{
  "head_dim": 32,
  "norm_eps": 1e-06,
  "positions": "rope",
  "rope_fraction": 0.75,
  "qk_norm": true,
  "init_std_qkv": 0.0195,
  "init_std_up": 0.0195,
  "lr": 0.00177,
  "lr_mult_down": 1.5,
  "final_lr_fraction": 0.05,
  "batch_tokens": [32768, 65536, 98304],
  "seq_len": 1024,
  "doc_mask": false
}
Each number is 200 + 30 x the weight over its row's rms, rounded and kept within 0 to 999. Layers, rows and columns count from 0. The size before them is the row's rms in percent of the matrix's.

# q: layer 4 attention query, 256x256, rms 0.0678, rows 0-18,32-50,64-82,96-113, columns 0-31
# k: layer 4 attention key, 64x256, rms 0.0615, rows 0-17, columns 0-31
q0,154,214,183,221,200,166,214,194,170,132,224,172,205,155,220,213,180,216,232,180,205,150,220,228,166,176,195,158,200,265,190,269,219
q32,157,219,224,203,234,210,159,184,251,194,190,212,175,137,175,193,215,166,234,241,213,219,204,182,153,136,169,146,195,170,189,276,194
q64,127,226,153,154,153,205,178,230,209,192,202,188,204,226,193,195,158,180,213,112,203,220,241,230,104,182,188,212,199,200,195,195,164
q96,156,246,210,229,239,205,175,207,229,180,146,230,219,195,153,214,222,218,150,191,158,173,232,193,192,242,210,133,174,242,181,176,208
k0,090,185,207,165,193,181,194,196,202,178,168,181,148,190,148,201,216,186,235,212,153,257,194,121,215,212,201,237,130,162,198,193,193
q1,069,171,188,193,196,182,226,203,205,228,141,218,181,202,202,213,245,191,182,201,188,176,215,153,149,150,146,178,184,227,235,198,194
q33,080,210,204,183,142,230,233,197,256,172,193,205,188,165,227,211,191,214,187,236,267,184,203,192,189,109,189,167,197,188,215,144,244
q65,066,173,262,191,214,187,213,163,209,199,153,228,181,184,173,217,237,227,224,190,166,158,184,186,206,137,152,181,187,176,250,225,217
q97,079,169,207,190,157,150,182,201,211,206,111,169,138,218,173,206,185,149,227,258,197,230,194,189,269,152,179,182,186,179,221,229,220
k1,094,185,256,181,169,179,228,170,214,143,126,273,199,150,206,165,211,187,214,206,182,202,248,186,247,223,181,175,158,211,208,240,188
q2,163,245,179,192,154,209,140,195,164,168,206,215,181,215,186,229,204,169,189,209,224,226,187,220,262,165,214,164,184,242,208,263,162
q34,162,237,145,216,247,185,216,198,192,118,186,215,205,234,193,211,184,225,231,184,237,184,189,217,230,176,221,167,182,183,211,161,166
q66,173,220,229,194,241,239,177,245,228,184,198,242,163,165,234,182,186,160,198,256,203,244,233,168,229,156,152,173,139,237,218,217,178
q98,155,191,229,188,204,209,183,162,249,195,180,209,172,188,226,192,210,258,207,207,224,178,183,222,137,216,188,194,249,199,177,213,191
k2,101,195,227,195,197,196,177,226,169,167,183,196,258,191,195,152,219,201,208,182,215,233,177,201,187,239,212,190,230,259,214,192,230
q3,082,158,233,228,218,207,196,190,191,255,190,185,234,212,220,157,253,200,177,143,216,222,204,224,212,223,226,197,242,179,178,135,210
q35,090,212,198,234,203,213,179,171,158,174,153,195,204,190,176,150,163,212,176,212,187,213,222,226,146,220,242,210,212,202,193,187,211
q67,092,185,195,159,199,214,194,226,149,220,227,202,243,249,167,186,183,205,201,213,167,200,183,222,233,236,183,202,223,191,195,186,170
q99,085,255,164,207,206,215,192,200,176,225,185,219,237,239,196,195,159,248,132,171,184,271,219,228,172,193,202,190,216,181,234,180,130
k3,097,191,171,183,204,200,254,196,260,210,243,225,222,178,244,200,203,219,151,203,168,174,201,224,168,233,175,221,222,215,195,217,180
q4,062,192,216,228,170,183,223,228,245,182,211,177,154,217,163,217,175,156,204,170,200,166,232,156,181,166,232,226,218,201,200,195,165
q36,065,174,179,188,151,204,171,209,230,167,160,209,165,198,210,235,227,168,237,186,200,176,234,200,237,182,274,212,189,187,180,252,166
q68,076,171,230,281,184,164,161,232,205,200,183,199,157,192,220,227,210,238,200,182,217,183,185,150,194,158,183,138,163,184,188,194,217
q100,059,196,183,207,195,182,185,237,217,187,205,163,193,160,211,199,191,168,211,254,175,165,184,223,216,178,142,198,210,239,173,206,200
k4,085,228,169,194,248,213,267,204,241,105,170,238,219,177,210,182,213,165,214,233,195,206,206,136,191,216,146,205,173,202,194,271,184
q5,074,211,172,239,196,178,172,185,232,208,170,228,187,150,196,143,184,185,221,202,184,204,190,175,203,179,231,190,212,208,200,227,207
q37,082,224,203,204,189,213,196,186,229,210,189,168,220,184,215,162,214,235,224,189,199,194,163,174,213,194,193,200,191,171,189,167,234
q69,088,230,224,207,237,219,198,186,215,176,194,177,217,210,212,180,201,156,252,201,178,211,240,143,169,144,184,204,189,206,184,209,176
q101,073,248,176,233,229,240,174,197,180,149,153,212,196,209,194,186,196,149,223,186,219,130,130,171,186,202,202,185,176,150,235,231,230
k5,091,167,185,215,264,218,244,193,185,193,223,181,154,165,228,213,205,202,154,206,223,223,206,192,205,192,204,194,159,253,187,208,171
q6,071,225,269,165,173,164,177,207,179,226,251,197,212,253,186,231,225,165,186,167,147,191,202,186,243,183,172,167,203,229,236,160,183
q38,074,210,220,157,189,232,170,206,237,260,224,176,201,199,180,225,186,283,145,219,205,217,238,139,222,157,208,148,216,226,201,188,170
q70,089,246,192,201,150,189,244,201,158,247,234,202,188,188,145,258,206,188,158,200,144,208,172,153,147,175,175,197,199,221,229,198,225
q102,081,230,224,168,230,194,166,184,222,235,230,216,162,231,109,161,207,167,160,188,179,183,154,103,182,195,204,220,202,194,227,221,184
k6,087,194,192,196,204,169,195,218,196,187,205,168,153,229,213,202,182,146,187,209,201,247,258,184,237,194,206,224,217,160,219,196,207
q7,092,161,199,192,161,172,182,181,185,217,193,177,187,194,186,200,244,193,191,192,235,200,172,168,186,179,207,194,201,158,176,226,190
q39,091,138,211,194,220,254,176,181,197,220,152,186,209,215,200,201,182,195,203,234,234,174,192,207,212,163,205,240,188,135,191,198,183
q71,086,166,167,222,182,249,221,202,187,208,223,180,205,147,182,183,197,218,239,219,242,158,147,150,193,177,164,215,203,180,197,234,164
q103,075,159,179,223,172,176,177,201,228,170,191,169,212,202,109,181,195,195,257,243,213,178,177,238,180,219,181,160,181,174,236,232,188
k7,113,156,231,175,225,186,163,205,216,243,178,218,202,164,174,204,196,195,270,216,179,231,216,220,166,235,222,166,165,236,189,149,210
q8,082,204,184,172,188,230,191,186,167,148,175,202,190,228,226,174,184,179,241,219,205,172,163,186,217,228,126,204,196,217,192,230,201
q40,076,203,177,168,209,190,216,222,228,152,241,194,216,167,227,159,200,218,252,238,221,191,184,160,189,230,147,130,193,260,175,194,218
q72,086,181,163,172,238,196,215,209,184,209,155,196,233,184,181,167,219,188,215,200,267,239,223,179,219,227,175,116,186,166,170,144,263
q104,078,237,195,138,219,195,201,162,149,213,231,211,182,179,213,188,198,188,181,178,221,182,260,192,230,173,215,100,242,220,212,218,177
k8,116,213,187,147,203,169,172,224,214,235,160,186,210,168,210,187,213,225,249,193,187,222,208,208,189,236,236,146,157,235,247,190,236
q9,105,195,208,204,176,247,173,179,212,199,203,206,195,222,213,183,258,156,234,242,219,190,177,172,204,169,134,180,196,192,210,181,204
q41,105,225,240,201,195,208,180,221,195,214,225,160,180,213,199,196,203,182,249,159,167,198,228,170,240,161,173,215,193,137,177,227,170
q73,085,140,283,178,190,227,150,240,301,199,171,150,225,197,187,250,205,231,171,162,140,151,245,175,254,158,197,203,200,170,233,223,164
q105,093,209,175,193,139,191,214,227,209,190,234,219,221,261,233,235,215,248,210,174,195,165,210,187,224,221,217,154,168,119,166,213,172
k9,105,185,124,132,205,189,178,206,197,172,171,217,206,193,215,173,163,207,222,219,205,238,241,149,187,174,247,182,184,247,215,170,229
q10,103,244,190,224,206,186,255,181,183,135,171,251,148,194,201,208,223,221,139,214,155,169,172,221,204,221,215,149,158,199,184,213,207
q42,095,245,185,204,197,181,226,236,189,168,221,227,242,185,193,217,226,178,193,199,151,196,248,220,193,209,183,157,182,206,249,147,220
q74,096,208,159,174,201,245,267,185,201,170,183,186,181,187,184,228,190,197,213,236,193,211,198,175,214,151,191,142,196,231,214,202,162
q106,103,216,210,175,208,190,235,227,223,164,146,227,168,159,217,221,190,217,193,177,193,211,209,221,205,184,221,234,219,202,174,201,200
k10,106,187,211,150,240,203,193,183,173,205,197,193,228,149,162,211,196,258,201,164,236,201,189,196,200,173,167,147,207,166,219,205,285
q11,114,185,175,264,212,174,266,191,205,169,237,188,202,195,215,189,228,214,224,129,217,225,206,190,187,231,225,230,253,144,172,191,213
q43,114,201,203,223,219,196,196,157,207,236,179,234,140,211,152,208,215,204,209,194,220,190,206,183,183,215,191,252,218,205,183,216,199
q75,102,149,188,173,145,197,200,189,165,199,201,179,249,173,248,224,164,208,209,201,204,169,196,192,219,230,201,241,223,154,154,193,200
q107,112,212,220,200,201,204,178,215,250,201,203,220,170,195,182,205,226,198,190,175,215,259,202,210,201,179,189,229,198,152,245,180,185
k11,096,218,256,236,237,209,193,224,164,139,258,166,129,175,205,231,246,177,204,155,180,202,276,240,237,235,177,216,208,166,160,180,234
q12,068,231,159,187,216,246,198,240,131,201,231,222,193,227,158,201,205,180,283,189,172,180,151,218,213,251,198,176,191,197,216,214,220
q44,071,133,213,224,202,177,201,205,145,205,169,215,233,235,223,224,201,230,234,201,204,135,222,198,175,197,226,227,225,200,222,227,159
q76,071,196,152,211,255,209,213,228,172,175,214,196,215,234,255,197,180,181,85,180,143,205,162,163,225,180,190,206,186,221,213,197,197
q108,077,184,210,206,235,195,215,173,186,243,221,179,299,214,214,192,216,196,152,165,219,229,166,163,220,206,249,219,149,240,211,189,205
k12,115,190,213,259,161,204,221,160,187,216,186,226,208,240,200,232,132,215,211,176,229,168,155,196,254,177,177,213,226,172,200,240,183
q13,084,186,193,215,179,181,146,159,196,139,208,159,172,207,180,188,222,162,259,213,209,247,238,201,170,261,178,231,158,212,262,203,227
q45,080,197,186,174,177,209,140,185,240,239,206,208,153,199,176,186,207,174,225,207,216,224,177,159,225,208,188,239,199,235,206,156,200
q77,079,196,225,183,136,228,139,211,229,204,201,147,165,184,183,210,176,198,216,144,184,224,265,162,219,224,179,156,195,223,212,160,246
q109,081,192,250,226,197,189,186,186,257,169,225,180,200,191,188,202,257,158,176,221,246,206,285,221,141,209,175,207,222,224,166,182,194
k13,087,186,213,199,224,221,209,247,196,173,193,250,224,185,226,177,184,132,227,180,215,216,221,198,145,210,188,155,179,196,146,157,224
q14,062,238,159,204,210,209,190,173,145,211,205,162,184,243,194,174,158,228,189,188,191,207,212,216,237,206,175,195,179,209,203,155,209
q46,068,144,195,181,242,207,203,204,173,224,216,167,218,235,241,221,167,206,177,168,186,211,199,216,224,166,216,157,257,224,241,194,138
q78,064,181,174,203,218,189,230,208,219,128,188,117,189,222,262,205,169,223,178,228,200,193,199,226,161,166,214,175,238,244,200,176,192
q110,067,216,226,191,230,246,170,186,203,214,223,148,212,194,251,194,207,238,196,181,193,206,253,191,229,268,223,216,218,266,171,225,184
k14,084,200,191,224,201,203,195,192,204,198,232,209,191,209,207,194,262,200,166,188,212,216,166,244,180,221,268,206,240,234,171,183,241
q15,076,224,200,224,163,196,157,199,207,221,228,216,227,187,204,210,203,179,223,220,174,207,174,185,178,154,191,248,179,217,239,175,208
q47,067,166,189,271,205,224,205,252,138,188,259,210,203,198,237,204,189,207,239,187,227,212,214,142,194,118,199,191,182,166,192,152,224
q79,070,185,203,216,221,223,153,194,207,212,147,247,211,195,190,200,203,163,281,216,154,187,182,160,268,162,122,192,172,170,203,196,217
q111,069,182,201,199,192,183,180,151,182,174,170,258,142,177,169,207,261,165,180,242,202,224,123,215,197,196,122,250,222,228,192,235,171
k15,086,190,189,161,250,235,243,148,230,175,137,238,242,160,180,187,217,185,206,202,234,181,196,185,155,183,155,170,192,207,173,195,181
q16,156,178,118,250,191,260,199,200,208,190,209,201,190,171,230,224,193,243,193,213,195,184,195,175,214,233,220,233,178,229,181,145,201
q48,153,183,225,240,196,216,197,174,154,208,209,262,233,204,137,245,198,181,218,238,216,140,137,198,238,121,204,231,174,203,193,208,154
q80,163,209,262,202,208,180,177,202,223,191,197,226,224,192,205,206,233,188,234,204,193,227,183,195,185,207,231,179,176,185,289,157,208
q112,152,191,215,185,189,210,206,233,179,210,206,231,212,217,216,207,205,177,181,182,178,177,215,244,143,147,171,190,180,180,143,167,244
k16,115,171,190,211,191,198,222,185,207,188,185,213,182,184,197,216,191,198,182,132,230,176,194,181,214,161,223,255,274,149,166,179,137
q17,112,239,183,254,223,206,205,212,206,163,207,219,219,174,224,216,182,201,232,170,237,227,161,142,222,184,198,185,148,188,175,212,231
q49,110,251,218,198,188,178,203,170,198,136,216,249,210,243,226,227,231,237,193,202,203,178,205,191,205,208,112,212,210,227,218,203,250
q81,116,223,195,231,236,223,216,239,204,146,194,195,216,201,194,205,206,192,202,159,176,163,144,165,180,191,188,230,161,161,227,191,195
q113,108,188,191,186,211,215,183,175,221,165,207,185,171,209,131,248,163,158,148,160,229,194,166,218,170,236,211,229,226,203,238,280,236
k17,107,189,220,264,188,223,193,224,182,211,235,158,186,171,237,208,209,211,225,188,178,194,242,188,224,177,253,183,252,158,215,218,159
q18,080,184,230,197,199,177,209,155,224,237,128,209,209,237,205,119,195,247,207,157,166,199,245,193,199,190,181,161,207,116,205,182,213
q50,076,178,151,185,226,220,241,212,241,252,229,216,232,264,196,171,154,224,200,187,174,199,197,240,192,209,262,198,203,193,215,175,190
q82,098,192,203,195,167,204,278,179,167,209,204,198,222,230,195,186,169,153,184,270,185,205,136,202,181,192,220,176,215,201,187,177,207